Weights of a small transformer language model: vocabulary 7304.
Each number is 128 + 24 x the weight over its row's rms, rounded and kept within 0 to 255. Layers, rows and columns count from 0. Numbers have three digits each. The size before them is the row's rms in percent of the matrix's.

# layer 4 MLP up, 576x224, rms 0.159, rows 114-195, columns 168-223
095:153141139156120146126132168175121149146163128109117114108098120129107163135143131138120142143177142118149146068130129157144135121139154104138136119071155103152130117118
089:109126077125159162084161110135116146128096134166114177153148102121140154146101122122123175166116136120144143099124126133102086106091145129130134102081143156106110109090
102:100103100124116110119100140125114131122161075151118112158111130138099114104143138132101092140141093131142179125152133124137133119130138140125095151175159125137121115127
093:105121135095162131131139121162141116105120089143137163100134144126116111121111205127121131132191117130115093161138166104155127161108134102101103125131119069148117104114
106:086114107150130136105187106106117076117127104133109146121136149109130133082133106146169147133080134135101094113130159132118149083114167132112130087090124115120119121094
102:074133126176142111128133134117162137107141089145104127122111125085122154143108110137127085127141144142087111115156119143118129218147136079156142165155145104179128157120
108:076072145106162123149109142109149167134119151122133135142116127106133140059107100135149120123113142155108120118130107131140120127188105115113123150130116134112126152168
093:157146155143152143127152134139179177102161110124117112122120133089098139137122103091144122148135132167102150127132127095125147123077095128139106123094110139113095129164
098:140133129119050147123125148131108099101113096135111116128099102123107125122106120138082165101102113119156121143095135127130116120139085122154100062111176168152081141158
099:091143154125141131107104076103101203111157117089114144123168151129109166163080095124137150136139137128095120087131156126145124178159139080105169117114104157150091097121
103:162081104128121164105160132127105118122120151138113176139086160119118083115117108102074128128100148116121123106143183172154112145115176138118108128202156143127139134118
097:110166119112145115133152193121141089106157110128118121142113108110110139128161152108114114162161157133140114121127134129131129154104144114108101144143104108104083092106
095:107101110110115153129093123136178135094117103113169112141144129114131138163150111124105117151120134155101086177082126143157133123133130130141107146103063119112167120123
102:161147112130172089128139120138163149125106133148123149148120125153168094092119151098135142141112132164151135113104125140107131138173153171128128103120113098116109125100
097:149166133109133110106103141106114107125118123114125134140124069078125127100083086129197139117094149129121139143124191116133137126092118143151111113114092164093162142116
102:098113150129145132103088098106166107117128110163069167105139095131138134121098126114144079122110099140123140128094146174131142139134097139096165151137123136151133145095
093:118157144131102138102130129136117129107136121095176142108103107094121117120156082116130150176128127126093121144110145098149145138094170113124137085123152116111089127097
095:135143116165124079129091097132163154108125125137097145128105108087151156162168151094108107111150127116122114127126094111152146096155107108167096104135113178103133142158
106:157117129139105091127076142183173144111098118149147114098113138147135086128114118148137093138069117112130145109136127121164118132146142149123142200123103136103149121125
094:136120166099110144115132126149130170120131158100105121116132141075135157119154107149154160128111137126123142142155105096132098110162104136158056124121114112110107139112
091:126140123144157129096133109104159113110118100120143121099125130093109131145170147131128103157151097073160131116124105141094167148119182121136122126109126149145177129180
103:140120106129109121140135192100134139091115123114112181172126119162079146123088164151099146125127088127168158161102170124160186102110166144097150108118142190122120107112
099:103135098144097150119139172174069102107142074148094114113073171103108127127141131135090135116111099116133084123181123123137133112132144101129094134090142120114089145118
098:108105154131160103117136127133149123160171111104155127110076093126103166090157143124140151127087143132134087131159118106116078147104133155155149137096092098127155098108
100:103158135082126148116119109128102111157131106101140111121103164133136109105144100155110156161105110119129125144122169138132103135121154124130187137120136145106126137139
103:129134176134114131107137113094111128170164157119041109106123130154133155082142169122115136118129139126146131114108156102081152132077108120137138125129103176121142168115
102:156112158108086141118105138134096107140155101112175138085085153134145093102177112130133143190113132129097150114129116137128113138127120103134159116142108110129150131104
085:108125098134130079153108185101136116126154136142130103118121118156100157146159170139172112098104170142111074135082158122137130097108109128111147085157117105121098129135
097:105095134114164150136162145103120127136111163156121137153112110169149161154130175128125135176117133184117149093104132152115161087188113162087125167102103118133144095091
104:148136116116130195164113188090175136146102132127162092094149111099086119131076131120111122167147120136152114122102126175102140127148150122145168085131130162123124117137
102:131125152101126100126102122106122125133151132110100156137104143132111157123189130119154167120143100174120110124141174203111104117146130144100151096175147126139175169096
092:114133119107137136096119158119141119145168082117130170137189133189149149119133110117132119151139147167109118161169173113114135110126135132142147135173156100114121139139
097:125099128139108140181113134132116145102095178148104163102079119151123108127162121129123093163120108135138100117146172098128152154134156098127104086141075113088168118158
107:095143150135144162077139121114119103117124120089147169107131153126110123181111130106152151093109086071103125140100159133145101157137143104090122106090084141143138106138
093:111132144116144160161145136105101108105097129137130121122186138160167128110130103127108120142170106102118132123147113140126139112166135178119112167151136129134119147110
099:117093119170124117128139129115157103145106106122134117078088128117128091098105116162089124154120132136123149144119091136099114125147126171083121099152101152113177180122
104:157146130083135132115147156119116143126099099146104129108105104091144124129139110100124108110146113106122138152058169126093128148078160125126129162111072124156122129167
095:084116090146133174145110075117138136110132152109200104111108110149158128137127166140142119119118096149144139131160142100119151108148148136107160133127108138138166149138
092:103143109140115096126140168119062126126132123119114105109144123151130101156099147142174089112116163116131155159144137155136084153161114092127102122186128106141125111148
105:100118134126137176129138144141159135112132118154130132105123159161163133121066107130095132089133118134148137095139155122106151142087076126099139086149141133120154117094
101:107150106114121101152127171120166176139133100081135131125139171105063169119131126138134092097133107110145174136122138180110103111128165119138107115133103173148129120132
090:113159121138125147133142133112141158098090128142100128132100095143138105142137119120161111152125136122127120129137124095137123073145140179076115121128141099111140111153
129:148142128134121126111135111129152127150138127121122113122113112108123117079127131124099152147135159152161114129117139130149159163078157161146108120154125131114087111138
111:156105167130125107100100128157129138128124132122183096125169152148096127124154111116121133107119131090091117128103135132139086134147114188179103176134119132089136107106
095:112108141139122126115113147129103118139145114099140125119132132091064128116135132107126098172111165167165123169116145087105128124150195159115128122135138144134077140106
101:090094129166098113125163140143151065163110154140183121124140137148194132128109169123123084120140124101098134150146100158116114160139116136055141117078137107124084115128
099:132143083159116090108127081136101121168117136118136112140117152114104136128146146148138119136113148132185117109189108093136110125086151142109171169133112165102085145138
093:148144131147124112108121149109170112127132147138159162119117149122156109112112134120129136111142114150096156101119134128149114088150124128114115133141133088134118113112
111:064155132103135120103127139096086107106130115168135122115076079123109178114138147161182105097121090141135119119094151151132100088104134127125171176134130140155116108112
100:093125163128119086149128114152139094109150140099112125077143125066116115118105121095134117161151130143142095140133147101093132147100123117144147120167124138114165166164
101:069132147138109170120162121154124149122142116166148143126108113141115094099141105130128189135060118089070128116106109150103163107191123127135156100113159120123122179127
086:105107139152148113110100140152121102122113128073119150144149120127124113134094145094118111148146110112109180170131098154109118161106092125141162141155125152129159114152
098:105117108112113118101119145116105136101100093092154113132126146175091122120179132193082114110125144110108130142125082126104125153120086136135127166153133111165108178156
094:143134175143123125182129111132109096135157145155146142122112096122151107122127153131118097112136149095105126184133131110129153143117147083111132109129160142076161148145
092:119094130131152083129164114136120149141120135138077168142113159114155138107114154124086113093134140095137077134132129101092120124120117161103114143049086101111100177091
107:165137164108164070123101151171130137110177160151117092143156144154135150119122087136144073140106156144132134171161136135157126131067164138083138129119096112142110087099
121:151118147122096078168122115115128108132154117130117153133116131088116112143100140135113126138111157155127094121139134178171117157141121128140133145168140155143139086177
114:150094124120106100127102139101142083086124105166165120182130133114151126089149116100137124119131185120158106034133131154166125128140145145127078154122106132134143112118
104:133127189146114119163121113123107133123157157095142143141134111139141174128110137139122138121149178116084147166140098104132157116108104141118170125157125115119108098140
108:120136092168151150088129151074121158157121127169149107123109162159151174129137153117129137098143134114059126119122133130101106157103128103119111174096127132115157081118
109:158131132114119139151095098085179158160096094124124141115138122106147158141123112153119107157162096112098099087116128113117106184133148121119142114134088150132130115131
090:114128114125096138111145161097160126133109137161077080147130139095127127115112155158124142144117155152147115140121111101104118139100102135095131139140117150134156153096
106:126146100170075115146135113128181097084103129123121145112086110128106149094159174129099129143142120144131138177106136147134141117132093082134139139113079133123133087121
101:119136114145153093118126124133126168097092157116140132134132101143082126128080123115105135147106129075170120131161113143104118098103136114105099172110151141068101107100
108:129117136141153147152128150145135143119103156135131123113129172111147087122102119091151113131133144141120095126104126127112135117136133147111121125141054127167156159159
100:116169140131106103087151118122134091091110131135100121183116113136144146131121126110105044131112136152154125096121153122097132118146098131173086079143120156116122125108
117:113127124112139097130132156118119117138100155099137143123102083137150150146172118094157131161122144080123119113127137156169119146096115083114141148147108138144161147143
099:081108128169127150076151158127088121127108122130128101127150108186178078107113111137135104099113134127140082135138157088114134135106143121122137114127167129099133085103
102:130172133122107123088145133160107127090171156123074139135171144142142157153081077127110112104147087087139125131104134157085139085132091152156110117148189135182132099106
101:066132130124147120120129136065123093135154108158073124145091121152141133141088125095117119152117118122113130150138105140143142178071141075134123091138132142076152118158
094:097103095152124166120149135124145157131128116117128073123122104100110140130124181153090117129144137130103135130109133129128139139164144123167101142147127173134113136122
101:170145155129138143177127122186110124131097132079147137121133112070163105091180128162167142134091135141132122153128156123089147102119150128104113093129183133128140127125
111:151119100144116138110132093131117073098110090129107132129132186137153152151105112134148120116142097167115121119152165136103148133144083131104121126129137125120129109166
099:138132061111136141150142137115090166130092097127120160137138123126109128109102121128127114127160145107109109159076109145134123129155128146145103099159102129100154118139
090:110144137113132118122184090112123108151116087096122134124093133117150157162082097119128159145105090150139129126165091168142109129132121143130136108141106167117157113112
101:128146130149199116113130127105117097135097131139152122142174142137121150122100114116101155110167158151120115129092122108152151159122106154101134145186107124135121204115
097:117126123128117097108076169116112139149058164065138109119164156141166134120150161125122144111142114086159157089154102109099145127149137124172174098138139110128154109158
094:136119133097130143174152159139181162169131113102105131127148166145121115127114120177139155112118138119144117104115142182168134105082093169111137115127127127108105120094
096:110121172150145140153095133135153190094113117086139112130166115144123034178144129124095157128108175114138122114144090108144169190146085118123129105149146128118122134105
103:161137109116140155131094122158107148119137122164107081119114162133082089138191139136095140121195142125081097143132165086132164130160146109105113165112098124098142122122
101:055094151133091139127148127140082142114167132094128128109116147098106123129161129095131134072153175143127116147087135104136124147112115126097114175127084125139110109168
108:161150123112116126132138086130163126107130147095091134120126120103114135149125110114103114150187195123137115114110111114117105131170161166119126153136110168103096106160
# layer 4 MLP down (transposed), 576x224, rms 0.153, rows 114-194, columns 168-223
104:157142114145123126147148173124129156108122158128124107131107084136124143124134050152114127148115142101140118124127112131091137128114132182174076149150100130132134109142
101:122107053132146178093126134101085131092076139127098165158142141123151111163144185094145136158115088098123125115135142095137138102108147149105126119097126151133105155106
102:147146092123110119122098121156129131121080072143160152126161133114129132118138130137123118096140158153114123160145083127156153100047114110139142118114098076134107127128
075:136155133147066114142115128123117144160109165147127148097108108125112124136090063106138120142101096170125143117093115142140128104115159139120116147127104121098127138119
107:096126122144129173099108131147167090151103087116154082093116110125123092148088142170129111107080113106158131131129123122121137122139128135194164101114085139096117128109
104:114126113112129197134161149123135123134133113118095129139103120160114135142145107130104132148153108138118141154140141125145096164136121123155166167133099082093083167092
104:138075171104096150120116122099112167089164136099129185148134163123135123101124141126106103149127130124105151112089170101133086108172126146156115129114151127149101086131
099:144127106119107102103153142122133126091062148080112149160070143126147134098140157126130154124139131129095141144141111147102113114150121081147109163146139096116111167101
099:079113117124133140123125112131125097165140129134097147086115114118080117100095074092116136111138098099149113145112149163136173089096114114102112154142108136165093102152
104:119142111132122141130060137095122104097128142152095143109089138139111101071111108137112145122131130141121126146142127122130108105145160097176116159148150078145106124106
100:105124138107165111073156127106165135146097179143109116130107169114136119130181119132042132162094110101125111160138157153090082117149114118153147145110098118094118103167
100:148122124122115167117115145131158149136146126123169152081122117165180090129150120160160154117158103148107137136140140158129132106114130112143131112104094133133144135086
102:140112112138123144119105140129136120123098122128110093155104152148152097163095147108144140140189126142120073109081141127099129126111098166136094114117196145128119107111
108:156137180118156134096128145133138121124134123166162147130151143086128080159112144098100105153153108116081122107097116104126108150098118121158126107145144135121111130123
094:110122108134077137146131138106192161146129134175169163115115126122093123126119107120098110176114142130151145159133122174144097104154143140152113119160154148125110168106
108:167197142101145129159115166172133121152133138184123113126108103099094100167125156151139131101173180105130142152176075131127159135131100135148129155165094121137087136135
079:119159139147100098129078145144096124154101164118164118118109137143092112089151112115140137136150136124142111108085126128162100123136090139131117147117117075129148098119
103:147116150070124132120126091117131151145133129114091150099091138134134153124113183123067108146122134116096176138089136141123111137128117124137116115103162119099127157114
110:143107132182125123079149112150120085139091130149095180155142094170131094132156132139088102162138142109137120149110114125134115115118137133153114138125165121130146118160
095:176142130117172153115161186194119123093097135111167160146091131079156166127138158167122151138171157140111106157173124145090124113105157129145155143131118155112146128125
092:100110113170097110116159156157101182167130173129121139146066146159102163119143118129106127115089151142146141147114168158121120121113139126101133193129124112126141112105
098:138136111118109135127134127122093138123132128096109125168148165130161137147119113115112173121138162110115132118160145110133106100170111122105133119176123115132117134129
082:129099120142170150081140121111147139098137105111127103126109130126125071144159117129127138106139076132093116118137115145149162134164120093171138181139148133141099082144
100:113126129082121102113084152146121108117144096132162113110138130133160137155103128130127113152158155151105091171096083130100152119067124132133170118131119111151179122124
100:133129115117133113203142130148116108114090163121135081116154121125119136155166096116137135173092100091172110130120145136092100139118134129139070154146125091128113111119
112:098136180132156117121142113106145128133099114112117137098141114110126135059125112194111096128148171146159135120130163137129156144147095122125139106148082121123118107105
099:126093150146086149102114129106099118115118109130153108151141082144089140117142094100139115096143126115121084099133115116102107162116165100138079135093186094120111115097
087:126110150128106117101125109112160114135185113126106137137068102129140101148169166122110148089205126147147107138126113143152104121105096121086065161121136141133112105118
109:114095146114125123130169141101128107137139148138114143125117084097100090151138132100151127109168134160137114136119140115115164123180123138140096119108121160129101149131
104:102142097114134130133157193089122147092135077149165125120125119119111112141146113133157113133130112145127137131140139104102116138112105135121108142145118102139071100114
101:129134150138149136129129098148111081112124119109145111129107111135142147108082175122152134163119107119130122084129125132142166139156115130116074138143134113140089134140
101:145134095106137105118142172091126089113156095126087147106168166129116169128154112146153173125113133121106080138155167147176124115104107160162135118164121117119122143141
101:097093113138104087134107149134148123114090159152148183104128123135137117060130134079109166109149124174140136117139104103155119117119146143152112129122114114120128110149
113:171110116122136113105096150148102125112147137138162167142134148139145062142198160166132111148144104127089160134116148100170110118134117118160142139120100170153159106145
095:130091175140139091141099135117126143071129147089142122136132153097087118105112097138159115118123184130151071093116077127131111128154133133105083126115102111140144124149
093:153117163160116163163106134112106120154102135152157126141118149137175124135118102142133120112140106131087118123159092079108106143131113147146132098098201127097127114153
104:151144133166129067141104128125106115153105159145169128085156123118094082112136192115107145157093142131164120100123158159126170095128180136084154147161103135125149111090
080:147101109133147123162154127129174122096095156118107161123158134110146141141097129114073129118140104121100129160137190107099145142154121136105106133129105130150121122152
100:164146124097145121151069135102122121145127135121172140153110134106112166127126122101101144129121116148144130119111104156110153141084114106078144127125100156124095152089
105:090133105140158107160149134088105139089129173116077148126093183153161133106129074138123138124090140131127136160131113108171133099103087158120123113115151139139150159102
106:126108155106104159147147144192152135115134083061141139095103149092090129090159121144093101104139093139143130145178090124105137120150096120143105112112074082130150116128
096:120119148138106165165128120128144135167080137138070105134136121156103120135145189144128156124145146119159131106153126093111131122136108155137135155131124133106106117158
110:145126110155147167100154109099112116124119151170139091134093140112112158145174124126095129136114129110093126171136147128142211112122108127134144129139159145129134184121
107:098107160109111115121077149164135166100126157097124094145139132151112080142143139087132116130127122110136146113128099108125119118136181138154117134108106117132100125114
103:141165111200118092093123161154157106082126102166152108107133091157086169104083162146107082102107141146157162126096111140094128118121139142102140143149128129148116107121
104:109106110123126121126130148144134116106070125144108125117096109158177132138139117134113104109122146101136122122111135135129144115150132152129133137136147103115123126145
100:121108113127107090129187123121099156140136127141130100123129111102122151115116105118108144086109120152131127119146093094125150138112135121141112090123146114107102150111
101:153161121080125145111142098107091142138162116151136102105113106160160103114135130122152142134170115129185108118097116108113121065124093062095124145074120123111118091106
111:144179147159130123143101153094128119123122078107097145128156055136140093124110128136140126162144118118150143165123066100108132149152142116102146141167093164152156135101
092:130158103179121129136130157141116151101132145181121134154087154108122138155106102123147108110137128103111123164100171138118160128122126132079101091117105128120090147104
098:106103126103139171123129135116111122129078175113127108141119162132166110169135103094112120128119119129151086148128086139161081105110137101126065113128107147150133175092
089:120137120105149104126152105106142120134132166115136091125128139101158138160125093167114152154107161130134127132117147114166163169164140129125151111132135150093142139199
090:171162146102170087139109145119140125099122136138113129115087114155127112110116135123129121155093142131139093175112140117117109104090114127148093138125107127141122131088
098:147148125101146158167122154117098118124161097144133123114112148114112104136128140117165188120047180130103127149091126132111143145133131152121141117123120122166107119125
098:141126139149123147129105111119159141140131136136153119140111119084142142128142142160160106097153119146120153090186135112165103127127112142121120124133165159125104137130
101:147122128123084135083129132137154162111120146081112121090142129146126144120147131136152114136105147178107117162121125096123129068118099139122104094125139130084134171143
109:115131096121142090150138134125122133149171161117151126065141112143101103152111139119136158151099095142130165096114136149104109145117127147131166105115122107140180125132
112:099128115118096107126182090128131124128145104169104109116109067112120114144107128164140126100092127147170110138103142117159133141167101154114135135169126100117162111117
098:091146130065144099149126102119135104126122173108121122120131171150145113121149145118122141136095092098142140164084148117171174154146152138142081088118170131136128173095
110:120106130131166152140140123089142112137144080077153068140141152103133112145131095111141125134101111104122130133156181101155087125162103085146131097122124133153123131148
106:142153140167114148107127142101126122158182138066097113121118120128133118131145131124142126123134137101146142115125157175115136113135079050147103114078142151078128115107
092:139108131115164113149101106136099103082094128126147111160091101094161121180149147143154099122097117140125142118079157124137099131118119115169160124152153106112140125115
102:167112166079130156112172135098113121098119128100113131138121131138136130113159134134154160146164143118118096159135129133182109129132133111131177088101125120142141108118
106:142092125119116087118145145118157131182121157107142079158106153179107104174145110106168090150172103146061104066100138158137067117096104128111082119125186116152123104106
106:124122124123109112118158108132124154152130116116086104091086116099140130131117143131144142112137115168105094161139138105098131137144121126141076146134164135134133145130
106:156150130100122137158179145118117142152112107126101142134100121137129093123092158088088066123116130112106141123135144111135130093124135137174142101137105166121157159124
114:115163099112116113123145119119150135114105152114091145162133122183143104116151156123102161176170133121148113117098126118171096169133109096123139142163148153088139144124
108:145109140193121165077146123117122133140111160108136086164131144117195131140105125115093121148138154099138131108137131120127094119143147105115135054143160131117102088120
103:113110164148137141100114157112161146128114147087147135120100124145127177129142121141141100154157090119090139155136131117091188158158132090145137137124151117137091117099
105:152088154115136141132085115122128118158143154154128096133138140135115127111075124189144115127132125140127142142178168139118108149132095128174126110152140123106085103141
076:172148114131085136126117149131087134158113157121107121138111123143111097149126108099107128135096116136129124137115120119127115155120154105066123143099093094072132128135
099:083150099126132136107123115129090114119072114140139099112129098124106109118137157168107137159153145137156149142125146123092125086096167126137117174100142148152150123129
076:108151161123121111149143142125132155099125128136140115141134105139116124133137054135129161168135162095147099126130118131148150126146152119134142142133114141164121113141
100:147162154189146082169104153151147149137122114154125103114132097100119098106141056139107124130153141111157113173085099143158094118118174097157105099148105121168136113145
087:113133110118186122062088114123124148127136124123106129166161093099173114128132141116125147120132132140168147107150108159116129141121151132121146130135152109148139153081
099:140148171143130100153093113186144152150131149075145112095150142153146122100146152100147175140144135123089104116161132127114100130095116164123130107124100152146187110138
102:115126132141110143114131102154118151123133129112072103135114148106127123120147138158101130167109167193149111130125153131102168111056108129108120104143159146145094126141
097:122152129179138124145149137118120165125165147148085168177104155149114134182115111112092144097113143127153136145126154121134119139101121142133116159123148124135157163113
100:097116098157132149101121102146155120143129059113146122139130128171139161127132147162137083103125075127115092135119090130144154099088135130167142120125143091091142149130
107:116186126112132166110157131128135124149156127144177082104140135165130130138120184117122131160131134059144150182179164104069150134151163135127129123148078134119102103133
100:135141166147158113134137128128112167143140109139140172133134101159124159141157132109092124090158080115169113098106157104143115141151115136150108140135091166131127151122
# layer 4 MLP gate, 576x224, rms 0.158, rows 115-195, columns 168-223
095:108106118102135123097126145102095104122125109094133123134140129135121171181177166106137125171099114104154137133085137121118126122097087139166119142127134133111080073154
101:124110068126121168146127122105142160127123170145155140146115164112127094125150118118110182134148150110128126130139104131143137152158152140168119129058112138098105118137
082:101136091119137150111126131142124081163098105163180130121125126127144095101179131127142129147145123150123096143164146088124115154141138106103120119099148116118135080145
116:165135111140139129128175123102106129110131152109122144128132133133100118125116146151129137168117113095168132121117134119132136145110110180125152104103064121121164120098
103:149131133085146157125174152145143154139105157076154088100143147147126105144121159132107121104136108123138080147141135125133143103119113109139132108133117136121122133120
105:151157110098121143132169100146141120161096119114148108131139134127114143112152169105118109147146156130162088136150091162151110095115141167124146122093130132112144124132
096:158138124140135146103141100074135142147111136130145111126167100157116130154113140114162175133129091107079100132158130117122107108103117142153150141109119128061112148154
095:127165136142135127114058180128097118125121124125098174160149137155122116086138119126138105117136090105120137103150167126142156126142107127146156114084107118107103118127
101:122104113139087105117172129169107132135110185096067122144134149142141130125154126167102117132145168139134141143116131150134129115147120096124143100163121129166136133109
100:113125145164148179066091134117146146122141114159111146132160078132134118124104131125140134120163070099108147113091176115104124100108141136141162121116097113126110151135
098:102138123097130119121125133168097110110128172147140150150147157093123169130127142130114105099120138117138106145112115131132136111110142129124140082133132132150137184167
093:127119109136129105127157129120105161122130132182122127132103124087133099112119140131157124140143126131131108072141115134122101137081101155082180125188104118117123157120
105:158115141158085116169084124117139124121146111142155157161138187104110147129160115117107144107146101124162116102108125126130106110127112127113112095094155149115141097173
097:129128138146119107147120067133157136135098130140122151146184098114120143119113086108096141136111143166148185127131105090155160131126153098136093126152082100114168125145
105:145086099142104107152126129160070126108160145123114131125141093145126169116142115139158124118123137104122143114129119183111133135114118157134123156132133105109127152075
083:103096165126089155112126177124133092142135107116115138111114115093139133125115087147143141146164119158092105143153111072133100106096128127085099158106141143112104078156
101:176106110103128119118116151133133103129146135144119109163119120156079122093136127119147122172115123134152114128109102125114136142118123172129158117103141137146141167121
106:107120124132158088121084155145133139122135104107151134098087153126107168138131113117146128137137146131124146133138124147170131138111192132150137127127098105107127108114
094:107137097130159130163137140118201121136100076094115132121139090115134115137100153112136138143111099128147133093118126105161075152146116169128162135201147077131126093114
085:151132131118130142131116140113141140079113106123140116098122145134101113147136164103136145143140128141119166119119142091166143101115130109146098114063120129136131097174
100:159181084121137135124089139108131113089138133146091114155163111138096130114094163157155124119133161180105147153045128126129135111123105141119103125121152138098126138146
089:101100081119096100114096120120168098122116100112142122153140122143092126109140150119174101163118099116132166128111174118151145140127119110139175165170124112182135159156
098:132093164118119157090122143122143101158131095141117136118105127139166069149131159147123141112126077148157152110069109132131132158102136126143104133154206093150108135131
102:099106147212128131139146122161123138128117092112140144125129156120091128142108135081128114143151099154144118138113162091099122144104098125099099125124118138132117108138
106:104072151191120127157145146129135159146143111147120159129137163117115125110117122165154087147066133111124170135150165098102108167116109161134107123100099110148133092137
101:165117170142154114163111087153119152124160126125165112144135149156169127074120128084139105171186131170166143156110132116166171097108132141139112136136102104143123128146
090:085129155124098128144106133158139141160120154137133126105125114126127113153121136129144112140139098161128110150128127142143145111141106116135100166111089125133173106154
103:115141130122122131146099086119124152142107129081140090112085152110087138145156142128107109150132099119138103170136149134154164150134134139151119124096117146096139101143
111:116123154143091140155142145096116169137088133180128168068152131141127143109112133122113137104135099130105137140106143096096117133146117131108079165077109145162151110161
106:140101135100102172126142122162095121142121132157091148108161133157145107130120159133114093093148151168111151140112107130088140140107133128131107112150141132098135129120
097:132094116126100113135169152116161138126140132125109139164108115101147143128097072135167147130157113106117147093173129104170147095114125142122175102171130110131110150162
095:152123122127123145113125145109140172096156126105097164147117094092147132130127117122129086200125130112127119145105148121069145132144149155099144125107143159131134122138
108:093125086136137140132123124132159134107178119126135147139140139146103111124128139103121130133153127078137098125134143099182130156146135137141126156090124151108135107116
101:099116104108104150121094124122126177115115144104127143139134126132127103149101130164139160149123125082120127110176144126116081139109107173125147106134117124075107109131
097:061109139118137163157125172140144090145128139103129133149133150133087149084130131130094135190145117130135112119157111121093160101151161143109143143118131163113147147095
105:169189130166113174104125142080138104124125107106132131159081135120111113131164149114155146112085118120095169086095171105141143124134105114095125147111141104098133185119
090:110141124154165164128138118145128136133139145147088117105121125063124134116131096083134159121167171128104131100095138109141134118116102068138120117107142114146096142093
100:158148080123162123148104129134187142161175106103114187101135144124156143098132182149148084147121137128124133115155119127137153135189112104123155084139133130142144122175
097:102123106121131143156128130126120174150127107122129129160156139141133087171154091122147112142121129117124096132115096135131108098094154104120110119134115128175116189131
093:104125139145146152114120175134154116146135159110122144135126076112113127140109109138133134092146163168124136116168137145147127140141179104158179105116105125148100111125
086:134104125088096129177176096124116127178129144123108155083140179157085152116120161091087182134125149127095126168123113133094133167112160094150143118164156140109123081134
125:121123151174114117111152149127121117110143119129120150129139151111162164109081156098113159147139141175138119111122139120141136147086108104119117144115092139111132137138
123:150089115130121136103134082112145125133137113120112123097090133092123136148095126108128116138200127110119133143125101113062119130103146111057183110064137115107114135145
097:135145132099045129111067116163119160148140094135124113108121130122141132104133142153145081094126123159124120144121107135117145125110168130155094121135095165139110099138
099:097139079122153099102068139128092072115143126098107135133143131134159125107135185154110119112090133154124102113126161154134129138124147115108146103055135096138121121155
095:136105137122148155133149113155150140142141093138109138142127183134153159141148131105116125113117176121134127129160129119120123151116099129145119102146144108058110129102
094:091135135147139137114120121144160126145096160164153155087147158099154101129138130085147140185133115118106122114117114153110111154090149154148104162130142123092066097146
111:158156104120150136116099115141116142162144111134133156130163149173150109113159136174121095092136111146137143103131120142128107097145107153102091118114148120103132124142
091:113124143137161119161149149123152080134154106104155155127131117083119084075120129119150137136135142112166086154142137134116139138119148114176127158108149136099110131109
094:113148118155143089112113130130143183144096131109113142117125134148162146144087136108084133119165158174160157131133180163078153118070152122122184121114119104122151115085
090:130122137128144106099126148175132168112126137140125124153143079153150115145117140178128150108116144142095148160163116149136118162136169128117141135114117141138116128093
088:115086145169116142122192147156111146141126137154132126125136149080170113133100119134161128096103111099123090147075198117137124101118125131143140141146117179129147085143
094:103115178153113102146122124155130153116121159105125130145107158156130141168112135094108139117158132128101107136142167162155106114101096092126113147160138073122104111139
087:151102156148110120134115113123140172123138106120135150142122110094153139125176120122127157109107132142135146104117093140104125149135085078152133123159154119149170115158
105:061181114133066144147121096088106113119085144117138120120121174139118119149112164156134126108166114129138133122129140101121145147085139129163107162123134146137139157116
122:146174119157169137104161128131133126160153149144130138154132125150145133117130132135089145149111064114143124126116147135097162108105137134147185146100131130136157144109
114:106130154169170132075160172124099177111153091106147165135094094148121122139121115127135154121149141158147136136163164146139140136140115106124179113114129124166158103110
103:150112142140098124150170137124091155141116176132132172102102109132161107177076126154132150141172157121120169177133117124174104116059095125091131128157070063104117067152
112:083126173116132138088139133137047139165149146128177147139128115155132144118127112119131120071121151125085119120113173125124119134156113126148138188108093123091122106125
105:111116151152109129102115108109146154178107126141107121100148142172119166178128109140114109168140132143083138138088138150082162138130105128118153109122144087145163139106
087:127100093123148124137091151150128138126136118142052073079104122108148124097141116136122142152079140116139146091159131107093132143125090148130151126113128112126117153155
106:145108107104109092114127136116084101106160149137162132159134091089096135109120132155118088134122092099146109109132135137110154126140156148154161137147147135129118106181
102:137154111152112167165126147123111141097195135133076078155143165082105098174139150144123125119131155086112109138122108072098099115127101137113137140101126140092160105136
101:113125119111090083099120121120117131138165126176157125107116140116126161110154132127146140124126165110111125123136142183118093132128136145093115131145137139148106152134
103:161160106131092114120156134145120087146134137116131116146088130131107167129143112084117090175110103064134119100108149097097133110143090115136124109110096143081104105143
120:089162125128141143113131177128085113088097146093099102175108130091120121153125121125090189142143152108146089104147116164128122123148119122097127132152129104099120132101
109:170147102125133141173110133119110116145142163162135124124146092107083128153136132164108125085122180129131159123089049112126115090163128125119144126160104105132097090155
094:092130161129103120113161139114136122084124146115120167171170085108118133189125116115134116127124102064133178154145141127140158114118142141152116158107125111145114108125
097:117140090131087134121122158098137165114106107151149141113127172114093111134127115102126128113096147142137169113173160109140085123164111158088152123130096161157121112109
085:117128114126133116101154082096160150155170145104138109117154112076160115136106129151127109155160120166119128113107092119151120137077125130176077129142132134125126157105
100:138137181136131109158108127107112120148133143091146092181153129110145100101125124160156100161157153113110111116173082123138147100095122130129144146147098158162155103115
110:168116124161119122104143127133095073131148114127108107132098182126155139135098135110159121116148109144130148102121168135099152154160100142135091106147121128126102095163
101:138192114162122107120136114138113109137138142103119153086132096116085166161120101147124102128118124137121131131138148150150148143155155137148095121135110188096101128169
089:102108130114147153150110105134145128165106137100149159121149122142115130144125121131102128160145157091136124102162139113161148161144129118128139108128132108133138125114
105:144092117114117158119153156101155112169121126122131130096151104108132127101110097099113156162121154125143139147156149099062121089171150105130140143127130056122124103127
108:133118134173139100116153105171093128160136153114076110137117150111104109113119135137155138164080167147107079134129132147082114123105156112138107056143146080142120154120
096:172141141103141083126104097112126156124165121135122134114109115119104159131124140141120102091139118104104143141189158107130122127143126111121141135122106160079114090161
096:119120128077092147101124120107161138125120088173143146112110104132106122145146115097120114129157142128121102116106153143126132165090096144159104127129126093089107181149
101:083181144147095122132087103094097111140143147095142157147129137130172187118106121157143108125124146097165159103154141147119107114127182144162157105131122126137085079114
106:112091147125102130166141163123107100148168149147130114095107125103113137089169128108099151109140127131116124139106158093140124130162119180109134160095135111113107116125
109:061148130107145138164127137143126129097137137150104092116169102117120149127086122134120117109112097118120125171131133091116136148103113099124120069160111096133140142164